python train.py --d_model=256 --d_mlp=1024 --vocab_size=651 --activation="gelu" --rope_fraction=0.25 --tie_embeddings=false --optimizer="soap_variant" --lr=0.0027 --schedule="wsd" --final_lr_fraction=0.0 --dataset="wikipedia_en"
Each number is 128 + 32 x the weight over its row's rms, rounded and kept within 0 to 255. Layers, rows and columns count from 0. Numbers have three digits each. The size before them is the row's rms in percent of the matrix's.

# up: layer 2 MLP up, 1024x256, rms 0.131, rows 99-118, columns 64-127
# down: layer 2 MLP down (transposed), 1024x256, rms 0.0869, rows 99-118, columns 64-127
up99 107:161164166115159088166118070077172188130131186109167248139172116130133181089127136182152102078181133136098146173153192124123079184167118174116155113120115153137099115080089142094114118127103133
down99 110:151088179092121120125116118109160094181121067131146111158068163152141122100152091073131119148133129119092117188106132114159149132154100145150069074143171117100119172142081151146116124073110126
up100 097:070152189151105143109145067072101148129081110105111146082124127119071124108109141137154093118150100191120146171129079101133134067097160125109165168122111121117152072109139137074087086156060175
down100 093:219133049104105121119108127174179133166151141150103141125129119125134126124160128120124126124065149065119140113069163114134132097129117145143161107146112136113173115158106094134133098140204087
up101 090:156123159066202153133079146147113132137138159150109111139099137159085115125110123090099143136094123103196156109147140139127131177142141169109062134108195165143192119141136095084048163163095118
down101 093:081095120137077116105148115146151087138109127131172128120153103139129187126141158130102165158170144142107179146093150133110128101157119151155153140143089142021172154159110119180219140147165143
up102 107:133166168107141168109101111107140119157113096168127195049131096124164154049170171057175117081160097091115129121109099130162078130139090093106111091103102158111128124126135130109165148155151122
down102 097:146109112122109111105172105119154127106171124132124157141083117108197130175157127137130184121096168142092072116088092187049146165131101149174119126118125115141085126129146119184101147075127144
up103 101:104126110139094081145126062154131144110151144144148133099114162071191157048135141152136108084128142092161142131093118125093174146208058101137179210154092138153137145077174105129137130125108109
down103 093:103088057121168160136113115131112144154181138111118107186094142097133156052121152192093143163088118124156069104160170133136124091106113130162090128158095118234092107105146154079159112101154139
up104 099:159102174075131178146122160173071170111067152121134118069128142120116129091088152145137085147107107123063095119083137113144100138190156198126052140101139159134164117104117094151119135167086119
down104 085:093114141098142124084066110192098180149154138187159092183140156109104120133146072127137190107168145135155119161126094159143103109108140102148122078088099155142194199148116116149138141122117094
up105 100:157160139093154127129151090127123099154121165096142114074091115147088111142102160118142133102139096139097168203104181123126081119157120092134186093113096163100125134134156108126042150093064095
down105 094:129175160084144137113130161115141178122117180142086153131169125129138072105136150136177142170159150149100135080085159067139124117138134085132156114110140158080190107108111072120132166115082102
up106 098:126151151116133122089163096127138064080158108064128097162136098151147082072119108123091103096102122137103139110103183150180172082131134125155132144157182116113076120187129196136072117140158118
down106 105:084119149134108104085128129140108110087138165091101128146177117110174172158113136101109144116102166145130189111139169123147132128115195101127044171199139084142084136118089114125124119154108100
up107 105:084142152118099132123104129122170109077166158098158164088143069136173103093099108097135126126094117078148121107127152155137103116153095121189144177106134176147098146086109120120121090144097151
down107 105:139165105096121110082172109120125113079169099100159115079138099124086055175107182082112151085127099127121148130088184072153063173177102118072175128171115169127166171127182109129141155133128199
up108 097:124092098139137121145133118186156115099104160147148133118118126137098105132135161124182072074107057112137095148138167111157114086111196154147138119094137118180162107149146127201113146116127086
down108 095:116088132120110116167147124130134190156151117165119079133144126153136124156119194146074090097129142172175152131102131099119150156101118120104156103139132117159160129161179146155138090066163113
up109 095:142113157145118128092134130184133094115139198092131100085119171072172090135169157124123088123142115150136177184118164053126126171092162133189137157114133139115126108097150065150095123118107111
down109 099:177063147088167183129083165125147152148133183116150151168121183128127129164147120147123112069195133138158199114117141064042159087093103141119162163139105108124095083079139103134055117080130109
up110 095:133161191083111124105120134117142135113165143157148116137110081157109091162117152093132070128133121157148109144120161120140137139083089173115103098131181097103071160156161147138121162167124113
down110 103:148121186113125131153111090071172161097155140120115099122141090123108111141106141147173124140143138180135132094126119112127202121125146114069063102121155137111131164182128173124141150156114086
up111 117:139129125123109142117112062139112075096180154140109124093066157147150114124194168145137137112172125108118184122130136191171111188082121130111084067177130173126147096139138098064090088127131126
down111 113:145122138141086099158108158196108118112167130120102123163129075163170136133146126146115184064061111151152091142140108169128105119083160107137067137109128121102151112139148118143122092124090145
up112 093:104176082087138174121110119129136086043189130138139136123125076136151136147126025153120076131101084157129109138149186114088154117152137107116094178185132062068136144169108091132136148095173172
down112 101:126114077121127171149218174165075135122122205174152139103125183160094083092103092114130180120086105158095085069160089133179177135144144131112157132142134098084131124093144158162143090137143132
up113 098:163101118097096116117177158180217150180098100157136143149104160080125113115125086123057124123156133138114123119096159129167133139115100119085100111117079110104089142132178125154124203106135114
down113 098:120100134101145124098171168092131158228087160123118113175132118073182115093152110131082128114130128172118120152072182155183147145125128116110115106083118096145096132110128096172157156149197082
up114 104:114151111171163141122080137147128155125066091125085109062118143136118107099185114118104133082153121142118145180153142115143089137130162160176131104076147067152120109170143107159129122185167097
down114 102:091134147039155104146156120112196132108133146131129087142172176117166130112166132137107098130156127104108156169157106139108129164205120150142153094115148069131152125164112135166116191146136122
up115 092:138138110023089177116111121141125144127154178147099089111159129072157110125126135103123112116150110143127151153053083118104104152171119163137119117159092172073060107132152117098105135110109160
down115 091:129108131095116116108160097146109151165175170147115113119146161124138143128190089146083156156121117126157116081130133075054192110116171154175139174147134128132096131113092140143122118117131107
up116 104:157196137144093176153133085104120105131149126095141106151118133188196100136159129130155123105104054090108205122163105155136086160127119133213111114105166108120168161101143055149088113116131126
down116 110:180158173131069153155169114128123085132146125124138111112063142196193107219147172149152131136162134100121167169196140137108082154132113102117064116106166101108156147105152133153168114081123111
up117 100:118162103155124151089151123046147139174130091085082076146115109122164107104098127100134074150116133167104102113123155103085121086106139121157114158130117135140089081122128160067210099186157133
down117 101:142128071146118123120116129126118085105122105100106137126095133089127117111076151151162124162130081168148130089185188094074082162135126134135120134144162150117133092169182168106150128136153138
up118 107:089137089164115086136152148090144115125131090194131136116140107086135160121132105122163094159130124105111120113080075114094116153124123098051140095163112049138117124135164144200175113124157139
down118 102:074108108164143078113165114105073135151107115148164111175097093143112131129148172103161127142129144112095122143051163104129119139153147132097093089086132108164175194162197108192136129072135136